{
  "tie_embeddings": false,
  "init_std_down": 0.0,
  "schedule": "wsd",
  "final_lr_fraction": 0.0,
  "steps": 4865
}
Each number is 500 + 50 x the weight over its row's rms, rounded and kept within 0 to 999. Layers, rows and columns count from 0. Numbers have three digits each. The size before them is the row's rms in percent of the matrix's.

# down: layer 9 MLP down (transposed), 960x192, rms 0.0549, rows 648-776, columns 48-95
# up: layer 9 MLP up, 960x192, rms 0.0841, rows 649-776, columns 48-95
down648 101:488495453485472478450388540487503459587464425502531460588482451524521527452537519543407524508433449532537538522497547535497476484559547527438539
up649 097:525527474550542451451586461402501549551515510469494563508539516459505593527466441525471549477467466487512639410479406510439450538505596503425540
down649 098:490556459561448484527489504430531544462545504489476490466394551447588522475432428512520436606470477440503550511464513435512444479429517442510427
up650 100:545480548476523446522453493489538544388510460482499498580473466518417526562504506455515541549378527535463551402354523413610468443592478418532605
down650 104:528505445531547528428464468612518455491508473493511516607450447554448580421498466521565564547447401579520501424367522431485515511493531445499513
up651 097:558503574462436516471571485553596451489560674470483461511453511433493430498601496524442488510477525549539548440468529472457443416534557400563603
down651 101:574497586453484556461452547456468506594511507404556470553379542405615531449487501537442522545475452531394524507544445498463476484476544515528506
up652 094:439503491515443543485483549480450491472512439631447506510469426568514435466559477464501531583459533489500507475426545527534432590412543490487517
down652 095:554532523506443376445495529528612472558480553521342505388562535441535509507569534616510515431551472472576411579507460558495566466444469484465514
up653 096:488564467531424494563523496568396480558434436589432496590545440533402535454563492553496497519420530486540547459534566437492480414457476528620568
down653 098:517497476516476517639460470465428543506518524538505558505506461496471503469485554608445519428532464537510435453439511511531474567580435594501580
up654 097:442506567451509522599554502495575472432501483537489462540492464548519522514529459502442541429499449475523497401534524433492539467524493407472448
down654 098:523474431536532610500481378470506516423483509459433481541419498507528466501497415540451550560536547549445478566464484591494595487543553483526507
up655 095:415482533486525466462541556435505514419537426474515542528510562566470443601500463507532466509451492430479500538472437587458503573406436473521479
down655 099:491494490564436528570323648452541504570414493450516479506559521541483410520532453487477587521595538553447510570527469602480501532585516460452500
up656 100:521398442555458550536491454470483412434462552463444461475489482544431466519506574602571387560470501487577519444415564554529391506471526415508493
down656 099:503429465368393436570465564455513522473465516519544441530477480474546466483456531475386547469517461464489416427513566396479551510469509506515475
up657 107:476523463495436484525472528505506525495476448588416538451497553485507421501479534524570491543489416507495465563503416522545466588479506523577535
down657 108:498522461537481527606439550515544455536450448565570556430487515484498539362523605410546481483476479514497531594603491479425524490562474470506528
up658 094:431486519511468515558479441494589471501473553457458487449459516550525608488457594403534440542521490522450413529570456520526507430487535612527465
down658 088:561573479514470507520526579599458477512526578440473469595481468466461501531521459483489451559451556498546612504444520417502488540466464480506569
up659 095:463451535575556509546519454448429458527498512448439507592503441539437496525578423484574571461551570412543549510442484536528508527546555491566563
down659 096:535488501499550503466465518535504540500400485530507557466559594482489467585455499532522556550541513572487509515394521519554519504426433496477491
up660 094:414450468521525444468465438439420498528551494482437623451546557415508673494498442521516606490523437504486480438491505533567544500539532573531524
down660 085:496495599455526568515426567509530521430463493496512439552469540607515473505481490518473508501465529448464537451521540465416556504608449437521509
up661 096:432471604553453533411523479479526473449527610493520550421474525418525522529492463401438439472442495508466528450552524490531465486411434494509522
down661 097:439548569590536524531430524469447552489451528523494552490494499585459427512508463608452546554500487478511411425575521554495577467555551481527445
up662 103:481462466599501475509608403491508405464530395493510440476515427450504584507422513520499516440560454499548554560489503420476472557462527450472486
down662 106:517427457457401491508547437470534454513538471456432469396499382457580555489431474485604426446513463499503476452484535493461410461489513487450505
up663 090:428577478544514459450503412489471419545550516576441484565507445524532443571579499548469434428580394558565522409447446395500554556538524468574614
down663 094:574522464512528450555426598479468585498542534499482541503467568480613571512544587517445631513494443520504486453489581515554486410590497601482549
up664 096:447507567502439510487510537404520552453512488532532536456561436478537508511589541489571505549484476532491523421542448384474487541428470520520460
down664 099:456631485472454468479462472442549496430588597406456468449537512498570540541425605542585482344493470482494540461517421605507525490520458536512443
up665 108:524492492449531500528523502460432576425594506461559504471576542527460559526509402580615431393470519435427555513506502574574450523468531525445454
down665 107:415556486514529505586572434475489519496521490469543537538437462436503403511506500418465498441525568494453494527602553554379473500486522581539442
up666 100:438445441466506538549608486462520453472551573499583406586488527514460500487479536500482483438484460596494507574519563509522543548520443435462521
down666 104:601461549517542403516520503478458457475403409485471468422472465487507535521465512506523484552557509561472468501521550580385573547510517521472463
up667 094:505482490472497511534495419553461490475504456471501555535522436580525442508520427486467440511527586579514505528602504468551564496452499448520446
down667 099:559516602497562577533545468485541512493553544516567480551478423551493561465511578502500527521512414555480511458466386472509381446521483521422539
up668 103:471559558573479500448456504407403601490460553477473437439468585564484562453595513468420527556475542482426452468523404503480457503473518491578532
down668 106:475602483510510524548515532519496614540528610515557568508477450526515573481594540511484473445531561523523501423521432483499514486548410490587474
up669 106:543498500431486479425461509509410415552581579566416539537486587481457482469534542464483407450495503592428490505460565549515437569553506478538520
down669 105:575476468582570586509577458538483471547467597493452499429527591464509439419555493386501500442356576510503468515500479560442495570573477625505544
up670 096:378469523448452492451464445531513473387432470526496502501533444602491468568591548446532528464492450448435562521545437399583480459534446485522560
down670 092:498498522431443499486521532474446544496489609500412550463452542512433519503486414502447535397528585500542507439499587482382494479471527535477534
up671 098:423440546490614504515488428558454401515562611520435581496488525551497513493467544561472379520560481525429495416450453459485513484498482474537550
down671 102:471573544532454592492476543532482460480543453468558521459486529521559468512430488494537452477551596519435531587520506553539455525473550528473477
up672 097:449548482495488576451523428526534452552458438524517495532421410392457542536509492485523473564528501518555508541494448469604562437479401479633528
down672 099:476561430477491525499565530451521529548503454543537478468542510539486498513465506511504486318464455445472581594500521410585574493525536489505398
up673 100:489441486438406523482503533417471444546551602539509472577412510526541493587448449479416553499422433563553444498503437477562538509552523497548566
down673 103:574433508527475470543537489414527522554484443536508535483463519448510466498467554468474595480433563583584456460474540524577590512462468522508534
up674 096:542491559484582442522480480541455540433558441523523560461582505482468530485598520498500465438449450577571448502484440533552464580520494460493525
down674 087:390441540482451486566450563499486385551506570505435434515436488458464478529466514549395481484541594436517633413521493454449501507525457529512562
up675 101:485540544541417502463520386513404475553512553465588449406515490521409522557473506525522545480531526595443500497446438389535494486448464478503454
down675 104:543532446542361560508512484540458414599489476491553600456457454618428528438455477538461524487561465586440462495487546441575494452497481516424429
up676 100:478524543429517465457536497531508407465518562541420535504524425547469513594537459563519519489508453563497491529410538566484566444502436577590521
down676 103:495513537446497559600407572489558505576513516497407526527503535472411509508514583480427543407487461480489460618560551471433566543521491541497423
up677 098:551454498437481601435583439476480505484516462500499474569476495480548532479582537583487492515451558436510507448567386412502439588482576516444546
down677 098:453432473400503413469493476433440447480514509445352535494390418510506489570375467419466500497461479461516522406487506472496538520483423501557564
up678 102:485492501438549424418536411465453542492487619543490572483440398503474557468537538440573487565503393511509430510509488441568566557457487533549519
down678 104:439517498500497431559516507529506460585506533505512623468511489504547513450549538476393522538474476527516472475550502389519548466518642537487430
up679 101:478475580434548560437536397506539512437459529502455516441631525453557469536466489470491484630543524497471484575498513541574564495512491596492550
down679 103:505553570462446492476401538373519415556458545447510499455555592472565528542490604498509437582487480421458471589552502522528423458564517582505461
up680 100:502419413517507512440426517481479385473584527501476426484440423538466448522468457432509481482590547530531518434533502447492415505553576448514550
down680 102:465549443402527550510497550633473520457493517435554466449440496500524446406561543439551536550445479510633478437467505529475412417550546465495522
up681 097:417472522526493530514576454497467471498523546514456510437474446496521548518598476554406478543514435426515497501534553503541480544484459553441411
down681 097:559516586494514525483517459445526444509487454546470526434469489557506497532535530469480532562541564558452534535522412466505490541459637501478529
up682 097:568410514433470396447537451544469453538526564544531465446536523407572519539496453623473480536486410445503487570518534488478523506458467479526519
down682 097:490499478444423473448584524403506520497454359533551545430485563518495422494504534507556546490568522569499598514502515534460499530527485472477524
up683 096:506440549444625382419486481468548520456430487528426620394584526411474470477485520486502405477522482471562502570526445530417472473451550539499461
down683 089:553433471421488492562552539466489536472538496504539406594444526531485478544614567550473540472458407496533450480450522460555546550550450420476525
up684 096:508507575521405504503537498500567457527605474464506573502486450447573600522464454495591551466480496508583542533487522478548562557506441459501539
down684 097:573456442463466460554395501450475507572449454472474594367461563408543554461554499404501511495548492528533549542494578452448459453536508522499543
up685 102:532540431485527417410502440528509396515553551559494517490446477493468505475607567490553440511531480539482566421514444474478489535557566449459560
down685 112:444526465563458482508495471510474474571489532472466507481516592615475492497533546472541510495464524535482563519553514520438476464565500485514607
up686 100:502431486476495527519520517533585492490454568441526492573487526511466432511435593481484501487457485533526551503461424516615476538573546464510609
down686 096:474537552542537497486474613415522548521536506470562540495463519462459468447506509509440440524585520475474490447513499485424516531425535504439374
up687 096:483490526464520465479551452578522457563509530570530407492501513468522586546444514436493450538520521468464598585456414505578508443512372547490542
down687 099:443564489480427431546489566500566521522510455504575555423503514474538469462463518433540519450482539498548523444515501488513491454561515529470426
up688 097:532472569442454548475518522541560551433477421465454481512581448370477490554555594585461567530517495497544492403485419480521485516425517565551608
down688 100:469489591474516477514510587557432555429541551492451530492476524499475521410479579532520436478521470552485605529451533500461423540551504532438473
up689 100:471470505526514515549471488526421470565498654570383452603507547450511547617419554516566510543603498616561420518508447453465428509509500528514574
down689 099:469536516447477563457550490522493606481524490441543589467421538444505469501550582404557355432482462602465387546520491509466447431534438505536445
up690 100:471583488444501472394494513486457531439481538494391459493480489557492559476428469513552485519544518465430520485469503472480594555490450578571609
down690 103:539545541451566443409465527408539478576506514502590530452589511551509507510590466421488437487530533491406419535617469478532558599502532499464509
up691 099:563532431608517455500518422525487510424489499601550492564435447479548459503413465460562399579461539522583508456480492541457451547485542538648543
down691 102:566526513435481424513457511519470529484548497557498519519477506524562439662448478529552486508509488486516534504452552538498532539413416504502548
up692 100:486496560535454523497538347533489491565437451457454495516580501484491649574512465599475568514507420575474606482469520483443550498564453585587532
down692 105:470526571580461468531484518414494441522491459518545456461406489511488540395403503501450528538603487451459584603564528453536505570485475511457429
up693 098:489462423483532525577517522537540540548475427571517554562475542512425455541545556445608446474517489446573444388599456477539533496440551589555563
down693 096:422431599494488501442502460411374496525418464398510532487569540489529563565504496499451474496529582481388540488436537499534527425572529435445488
up694 094:474562421527562530529513465412451520475441491510517568459480480573412512481496570468522473488547511428503461502482534519551541484481557532529467
down694 085:576482567486543459452557409498464489539507561492471413560493455465564541621446482515513483520472502532480619526438517466466516496543443502516522
up695 098:531455468416475537536513417494402462435422453541423503620506503591412546486538535526518525518486477597472435539490507472472442516476515515461429
down695 097:565501596455485517548453485473516434499556575515504511465531525407515487464532623521522512457524489539454447559471342460458478505532479600492549
up696 106:397555522478535517553577505402445555516559562440458554560469513471416521595594493520538417537585534454499437533459390423503543564540446521506427
down696 097:492619633521528464512508536513530468459411545453423525383497513484525463452487534464494443515579489516502502510459552493478552487469457515472482
up697 099:471426549598535452534572414509544436432436575583423435536561481554454515437540525610503503482558456442434526520505539571565588447532438521483592
down697 099:517530570561533570524431618503485438510504492524444461461488523567495480502481503439489495536486564471446474600482482510527486518533532433398454
up698 096:523501465554594523529576467449436492462435588357511544568574468419451497518527501539563477409516468468531495522524413566501513524507502562496493
down698 097:606543514525431462459517502625501485482561500553549458436463461503542483473455457480483529567622574422438428470514511341559510433464524483494457
up699 095:433494538466596527395625490498590475504546467461376502540505496491478541448466424528472531501528426454535517550479513507481416560400452496518508
down699 097:532545490461486483432561439401463458496507527522368502458497518538560565475489502499510475512489453548507530469497568504395381471540564529524480
up700 098:473410550528574532529513444551468426490506546439495537535535422539414489484528530425484489500506475604534422374499479507461558488511432518483478
down700 100:480503457491498441571424612511559502550539483460514436519483473457501521513515561574486520404647467511503535543481503528514478578510545481501486
up701 101:527475462575455492533453505463442459523527603465450490539519564474506571514492568538469484458416464524560482399486583576578479534423459495480499
down701 098:534521524514452426523508471424584522418486488467513519568448506488575535483514509423413469427474425478554413531492458461409519512573492536399440
up702 103:494462473532502354426630511458529508460492476514536547546529456516459538453429467548636445518501508614406517375499451481552483555488471547436485
down702 100:613503594564556458443488512542572523459443511445548557498548431533533624508432458502505448497526528500415560549494415477519550563626521552560477
up703 102:548496584479571448578581462549583431513535562472579484557540608486393580479524454560470424495498447578480442470391423580447362454518534484562483
down703 105:425524487571510543495481492557514501532590482529527477523541554424515535551548529488450489524437373678465514496490444541459475511551496460522487
up704 110:477434463525483435593524507467435457475534486510513448574589493550412440598502526517457562547535483484478505554520530480466475449531463488452544
down704 108:414492529514412451485481579467455471437539510513483538470449523548436467524461447489499573524589525512496482523562507528492455474528565454499450
up705 103:447516546533522524458424537421517521587528500548563551583593556576431539489509611534538454495529557461516537497454594481481533538474569493476502
down705 109:471557555518560544537498418523629566480430454529593473467669462478430534516482509404486520418528499537549583523484493434513499421522463503497496
up706 106:482514488585472488413556483476482565517445550590553474509582469510447507556504491485618385451517470556567437520472529547494575529486463479528538
down706 101:550479535483491448422550374535444483496429557496518465397478560441405521503461497486483485530528443459541543528508482440484539526532480570483541
up707 101:459406489538558511451538469446569508577476506559557434554518532489528614562385482484524493568471651559514580437493547433413520598446491472471551
down707 098:579473506458461506458499545458515592530423513473535456525521525417483571448479451559557542395535348514488483523521449444566494428491402491525427
up708 101:462478487477457578459466540390490500453571503445523524563513446468429520530530570540513441464505433460537528455497516524583494470561477397456421
down708 102:499637556584485525456588445476450596435579551457596510457546448468451503453451533425555487546548442504484492477515496483445576533492530461414525
up709 104:393395515535607524650557514460485418541550579428476531483467489484430540516423553478524479519570423551516568450519552455506507539532485586481469
down709 103:590522476474522436462509507475402497526480491469512497492468536564540587509513437513556564476576485536477441552455492572531527520506465511508568
up710 095:447546489483516444435546430428490497410476453565514572409532527476463444408512443483505474480513527420508455442459526480494495483456563565451531
down710 088:510476536604525538554523494554477472508533552479502369542481526545497499601517510525554539473536543488501595546478452509521491579563420488520544
up711 095:452477517545544570549541536514414479460442529451485490574516530472496505511416558475446425530412475485444461432510481435579481408525497561471471
down711 096:566446511541462512525475544550528451562543506420593529518452588538544460431549439408477586466539486527512556526493474534488480435531488451529438
up712 097:508509492522607511408572410499489538463514532535531503488547495393534430496518589463537385457521455519451479480438476460509493447369436522441502
down712 094:616524471479563497593523531508486475506545574564495546465450502525552491409506538494461442559521549474526558540498585608517557532457552446418394
up713 100:515513568395531496533466430518508545447457564456552487440545527493495496502510573454509507400538473616485553380449517427553527508461485496528530
down713 098:465498556577564504505475519487591442507510532522563507489483525545550562440565415513606532546493475459451555602624481499554499519433541407438470
up714 101:493454546544498472584591572478588514511454479551510427543471427551527481528539609544563557503588457499472490443518425457463491546541498507467503
down714 097:487498486402547512475475444580488598473489569529494547452514535473543513450480461493453550496517510523495484475582584495504562477460558439406576
up715 106:416482493477529540599517460522554487481467530678415588578440580513459433556459532558547515469517499538572451582512543476465481464420539457518593
down715 108:478588393462450530479479383561530538513473407520484504572482558530446473515477557457541547498449450577476491562472547635481501502537483444493522
up716 097:478426534517476501461534426560531539477436497468417558546554531450472478470506557517422594504517441522497512505480569513470503525563549472515509
down716 102:575470464487446540446456548478476504505468498562526451517474408415579495534450546587534501570457436448414563568528486455511487560545522466586549
up717 105:417447446627485481511531491435384490507445483471509483568486548437502569473412531432503461536449532441508593414520451398549488506525435474558477
down717 100:467546518612461471435441500509472535556457569523569557527460498371508468480563488461526478440525446478496518482574518524556403438570497439534446
up718 098:477510491418514434492493541540453536508606489525579574493494473584535506537527462558512474564531471577550465508560515410485479557441460442505465
down718 097:578494523587401463509493583523515558443478562551599391430577453512478493431447497525536552514566517484469494498487384451488524480393505483550518
up719 101:394463538526536515535588498569454482527533538521521521505546567583423464588505489532510408499449494556465558458413469494491430442493464540647429
down719 102:498461503449494465628503601535387483553440535474596546495531533557545500467516546542442468484443597435524587535558540522477456506563541554453446
up720 107:446556541532502510452568456532517557516519501506539569472507518512435573573480528522607556455534440470439555529541487513514425539528445593464528
down720 111:574503504517521538571429512491535555497505483427599489589436535533499418500543542581498507404512477561421574471549557479453478626512415578470520
up721 095:419452519598494429590540531479472534502516625565430593487483532455475560491519513518546501483444429540508435529468468433544394550428446470517478
down721 095:448470567499446617510459481454513498387496523434527477524521513453507469462439445505452498430493418494513554513465557487489472508535556382551417
up722 094:539411473505555557457507531442446565378483514542409460435475581501450574495483614535605563471459582605573519558468499515575508582377531528568549
down722 086:540447502506574500487448469523485511547487554516506489560501437604511429495506433462498440505639499454493482461558503387508465509459536472501462
up723 100:515459415530597473410458527403538494461482415446553501506577461440519575531518520433475525510505534532487443475523474459508512551511432559494392
down723 092:488431485504561495454590444630554563496526546493447423521501516463423571448440521472442585487436504536485576559380541455479584497518445436474657
up724 103:430507537541607583578520483425560485422480519491405450528520532484495478456511510436461461475422560485496554397483442500412506514540577447583560
down724 103:593598428443494448524552552548538538523495426491477513517511487491485544452501502516453497421530479571478552485557577468483489500415544476494408
up725 105:448405441525536442528551439543552567506507449516527482589532603439471541547459609481471408452492446477607524484485539499486516503579452518550473
down725 111:568538526543514467565432558484499429538519433422486519537441521518491492524538545498469478403505468527497546576594502574434598508567441404573589
up726 101:469402515425532557443537526576591478533524474486494598533454546509439508548452578516454480554355497472588481503523440478546503529456582522469486
down726 100:554511550418448408539500570489447490515441501472472504604462519545509451476531565537508531545593524479498645599541486580518470513539448449512429
up727 099:543500482505478533449533455419491544460539533513484443488515518451469514532421507462460517603478535555517425428452520461524527516432482589559508
down727 095:503493559509525492497589446567539465486598402537507417504501396413573464437431545560412592454524483463561576477501561506466528542508578505503526
up728 096:504487484469523555430538448449485455545427413471493534547602492457432522363580499423564543506382497530536468452560481480567476503547519513405496
down728 095:471431541514492487452563512558495420523477511558527451580553468453496511566541529471497542485507488503517521374486531442461573450519479406584475
up729 105:514481561534465451458521476507576422503574550595525470573491464546407553454515458456477488565482501461530502400531504471466467520489623439459490
down729 104:483536502575473536419479424428547558309546426531467504436437502411528526505479511454482462511458489467482442417566538438483474487515537621553498
up730 099:497548459451453535522552546462479528570510543474537530492473438447581437516499503520537555548526476533474510434547456412568543511562489472413441
down730 097:546568500372575511633562542524476471472497492419546505485467483473461440521631527541476577429464437446522398487521444478599552528507458547392519
up731 100:522508451616558472502613465555447486509534462436532477527420522523492458533597491500587531472476493438544564426553502457557442500464535495495499
down731 099:561553548410516511451459517549570469533425527460612495477416501511515482405468521548411457395538465401467516527469442586485474515544574575561557
up732 100:453438528495552582466535496469568483482412503509401568503600455444460486549462537530472462527462472494448489470417459523479519474500585483568461
down732 109:536497491456472510510515459548442558487550491494440560479530536539454540508523473450588493511528460491527450444539545503476481391602514393517530
up733 102:414548515530558506477486468540539481488507567543545472456584493356509495556433419476519461457499425584583495486399487429569556545465544587493456
down733 102:483600550485527455544497600414462511483417720496464496482502556455493475605507522499418448470551484498437539488518549471492476528463571587444396
up734 106:539496525455493517592608443511508580542477483525449467478486460483394455545511570462526376490399382546430498501486502478479516512463477538497543
down734 109:585508514441469468477564456539458482496552536522426488475521500544455517500492453500527473466484474561419414461522560523521521443501496411442568
up735 103:481520517429545495556455535438478642503545494448508409571513548550460638492450455497560510494451503431509454407525440566530396476472508588528553
down735 100:494507448464524434526523382452519554472598452578561568488517563471408448546446504519488485560461527515548506524465536465539504492430475577567533
up736 089:546447449515544534532531518460453489507546512487504513532490521387420532474511534504513475528619510528528461447495529570503496471396559521518473
down736 088:504516524432545484437554508540409548493462555474504502608496480467477524493507553497367494519594459523537430446432539517388566514408553560468497
up737 103:492524537552559490514511501552469470437541492602418436542540573593512539563537419523581506525542504527542555540416477526472473575491461416421526
down737 100:447480461450572451477440501556499498536478558586378506488460469457642552519533528484595472383538487516492475544554481514366528501484473516527495
up738 101:509476400595616504469482480490495608553529560549499509442470591433451483515482491475432541517454517503474537480475569471476445452479523520434433
down738 102:545506441511442473503458428482481567554568564468473500543460526477484598513572588515456504560466467510552457422490545544347456558587411526500545
up739 099:534488510475474474392512449532463486437531534451388406589591516524534466531401568608535554462556430490468500559510417477598563554572515480448474
down739 103:488477545377419489530555545515585515631604527594471528525516515434528499470464522435460510490562535496530514514522476478483539359540545431524483
up740 101:515383450489517458436558525463504414495421571507474477422534512444552471444537486529563445503439522514493550540549409471509465561469524460622495
down740 104:486433516431474524434524556556520484563451447445525543449459519484532486486470537526419471479461413528599518529504481536538481514501472427530540
up741 097:489537546505469502553552504541489403403501544537503475543529435424477413425495500526384504505486498526432579560460492458478466588365504489471497
down741 095:495501636485429595469541421459520430586562439513479458431520447533555493414552485504528520423469342429551506545517536414390398440542546415524501
up742 106:492582395395637485456554459464520488505461597514513416571501417475578585571487496581519449506509553441531460522554527483492493546531472567509440
down742 106:493448554479481474543556512379619501497467458551512530514588617505593515579525456505425439428538506566456539487507502488551550439457459494510611
up743 100:487475489575524369467555478537513450433497544486443498447503545509519569491469484437507606451491522483496501461446468543420434505514533558523512
down743 105:404485555623455417510463536452497489486518446446456533423497508455558494460439479364559522521509456585535485487536427515452488467425524504413526
up744 096:493405583453503444511491502498462441431543599460351531532474548465485476568539499479478420489553399516587529510558412472480514625421453466520525
down744 097:454477454535500547580439475520586506455534495491462477486527507529510551526448626468517523456440546503465538509505512537445507494504537449523465
up745 095:586412471543470421527544473544456491502507507471530511573510474508462425555528445485458466481549532467503477615529519472581453512372454452455501
down745 095:576522559563466515566455569518460512579514548492482440490429476391535490536499475574608571509490515483549472574509473526466486573572496501467590
up746 095:440482406437471390373554476519423519387530493501495506564463565467457545584439592524516456497462445488498408459418526479454455511499466516492494
down746 097:510494459625531425525482507457576521447605595466497539463432506532582505465496515479496529514563488518553525481566478489449477451529530407460434
up747 100:557476511527505512429511465431421455474413571522475456569475511470416495519531482521475488484469590468449428528382406474576544498467509511587427
down747 099:503547505479458536509479496542574469449394457536529500517476490586537409541513528508517623517534526479464444585486481533522433438541480440492532
up748 097:559517464556567585544464438584463503511550494433520441563509471489441559498549488536530587522574571600493462544580507467564562501504444521499592
down748 100:528521572586439516412500436430467535525567472417451530567499435477439528400458461434519504467545545525465450463569400493550557435471516502502544
up749 100:529523537501536453438569517547568517554609576528445528527503565389513503484593545530493554487416393492567391468480559514540443462468460565534531
down749 102:508553528460447423584501506485515470524408455551523482494458564493475497448539570489477565436447442510509493559491506536554486462450492487449484
up750 104:533456516536662524541436460549466468449479518541455542430466412447434543590408555540500469454537511490505457530396521500492502484432480601525494
down750 105:592491503374590519534410468547442508513464544484521460529509463542477557539448456485426518485495487499516429523453506520432374499484466514435411
up751 096:440486426466495477491484478459402577538465553486464456616489573459479514530496578612582517507471438455442551447403521573582548490532499557581536
down751 094:492510492435581537567505579571450451627503414435485500468509417526527482438533556481439509441546519456526530574530456482609558539539535407421552
up752 096:454499455470504499436490509456531519453506487556456469606531484527517512521537512530540456451422477517496451519424549518523495519458550483539542
down752 097:393516574528558494572475526529496443488571484499439537512505500499535471452437474404442463464602477441511545422601519536507463523424508422534441
up753 103:561521394544543442508527456465483535533487513562486570425448478427491433562468458462559526600493474412547548435425482484531471606435471481511553
down753 104:514538515504476579534567426513530520463533511507489479483511457393575492615449459441477544484487500397490538453419514521460551471358554463474532
up754 095:485594542582571504631561560481446440515544510527530465472464449435494528457556503508524456420505403429510478530469466471530438562459469449493541
down754 095:533513550450402517501549532455552555581441578461583516558471558395544523537489359453398588556551501584554479497486552562540515469597568404509493
up755 097:469570526533526385483572453505450477442362477560555453595418514456460530483522522465520397526473551505523530527510480508454418609398558607558502
down755 095:506405455491495559486540475521483517528489565521520510455490477508455506589525507565520508499474424546451556395453544420514582468566530471506557
up756 095:475482446507562500498538468487507561506552439604543556498518433417459429496481506425543547506421489580552417506539529510536490510479502510432515
down756 101:472442466443473533475519491444481550464500606415478505546503437575502480617540540452531541530444581518594387426406495474422468486499532524547547
up757 093:536456388536572439542469494408439541456550612563527468547433486536545462559549529564492510457532480504461523478504581504570444581406542468459502
down757 092:449458484589431511494527525474450484518437522521531508506431447458411423504466417544572512514545448451405467591488495518420559477454546444469534
up758 102:528517510474577478464544480491453551474518562472531431529547550486491627543513536593572523484511517464487499402613487447484514420474532540471531
down758 101:566500585474488489479451430475494474542504516462670527487472488535541470522464538477440427455526452512368484473468548511405522445578504554486489
up759 104:538505398479542472491440546412452505512559551540441413560555461546480534584548433554452580482476413535479505497528499503496523488453436469565489
down759 107:461447503573482558490487477560533488536439614497457522506568518483458574470510516468450515470535548530464493618471441422525548489425493455504505
up760 097:479547519466569536558595529579478498549523506463544507517496599506452457664451453507531519501453422489496467484462436513613501612463437497539527
down760 097:544558543494462477548458448535538503560573441469465508483478528493506507384450496503522468526462458284491536577513505508421441542468617494483483
up761 106:557572527620500555518515406382530457501570463422551508572501447576558636484477425505552407515592491534466462514492424438495473551543509521536471
down761 102:499477483530508501488566476465541478451485427550494449471539511475536478444452510523463521469489483486498449505464602374453469526459548499521568
up762 097:415482569606488425547599489470530421484447559548538484535482456473460462518479503499601438450594465570482511553460591567542508451517516495429495
down762 100:569580511461445405559444526509566500548466528572560500431465525557507535531520489488511462450549566496491465503479603515474487510483525495501422
up763 096:422549503553479539443509449556493489506531572515490476595458558524468577497544511528514477471484446486511528562405424409534430554408445419545518
down763 096:521498533472465433419571513503492486524394555516502468496502472417511523522562446476488552552582577577527500567549522562488587429521635413493439
up764 100:534477564608558500494556413531535443456573590584578455458547536493446528432435477554409420509513490496433441448417505460499512545496497457533482
down764 107:511458437438450469507473444570478505542438475547511484513540564472419513450489467486599516387578506466504488466396551500531438468516489427589439
up765 098:478460451421476537490486578491464472448519511483455429518445544472424485542465455629479474432488548503502579476470490466535539503395581584469571
down765 098:583582449449494423520517468506491504498459496517450502534459541549521454437487497536523585449435431504528399555438587557517437512433480604482559
up766 104:569545556527431590446562536525547513464463585443525517558527573539562560482466401458573518515493410544511494413484454421512548485464610516522574
down766 098:438553525475518376524561465454416509500619575460524517485492543514495507488483595441559423432506384518432556509407451481462490590500429466417555
up767 097:541520498449507456386511513463558458457561550556579549509585478449470496459559535463573489517493464608570426426474505415561467542370516446524544
down767 096:453480519484495475570463509469575460540492508493562420555542409538520438506493489537539466576507531506559554473512526410472439510498537432455432
up768 101:484484586513551540432619487566473572522510401548485514514452525427473471499509606535573498393590546458521595448533547459503519507404457480509491
down768 099:548447493537475421529463449421367471574503523493562424565518454476481473500459478472464498464457401443529459502441457483422578556460483545540457
up769 099:473552481425523485382576525593467506462438532487544445488560546493525488551512525507511518479484495507531427527371489487443566458421490460470514
down769 099:549415524451446441528531465485532462500555501428497480640461448610474553443371463527468586525444470449490451479515479463512462516622544457479369
up770 102:512459484454510480412483484409511509463526606482397461476494573519497502597467558542535404604489474556494513443497423470480490454542509485565558
down770 107:519511521489552470490564433500536550472531534504449499526510569504548512565456537495518569445560472532423536510418520511467506517581505433590513
up771 102:501522469542520434385498397390547512526496510480574507601436539397572597525421464487457485533519446553468574408526538454569534565433547495489518
down771 099:565523441526560484537532543499629433507387562460493568578505444469557546485508472546500536564470508449508499405574439471438456423515515474555529
up772 101:500423567556465469548529550517487548482427500444447514563576491585434594594572492510571502476442488463482436392513598464502450527509477458458506
down772 101:491493527492487467448421538484521514540486544437561428548504537510433580495491471401452512418516487441457523495473511447555520521757497515461464
up773 100:581531471478534545592479432511466571476597479576552401479490505476603454418485497579510561519383437506501467535610487415471531548388547468525480
down773 090:457499620443464376399549481470476494535546510436531484424441437520484446498465431433562407521593544425488480584511468483512386504571476453485378
up774 092:437514579454483395513535484409459550497529549486462573579552551532518452599445504615544461504472513517492555478491571479434570526537501418484476
down774 096:486541475633568440519479498556559505503527536439476467516447513409504477529492496463520561540498586537463454527486391467478557465550585413484527
up775 102:484550473421532480403493427408542595438479471454458464571467475578508487520565408509489545573432470511462589455540479439533494542429515498499502
down775 107:606463509387561447494458537450424603462523487373443537473401516569558464474455504502529527388411524529518459426486486514470541512473489604551534
up776 101:472414467438450498538555431558470496510509496569520448552473502491481499562515394528533418579385491464652530518567504443482524540487494567518446
down776 111:544373534508514498510486456510455513574428450511526495545499579495507563504492485521463491511479439548463479461440478501432435466578527509553498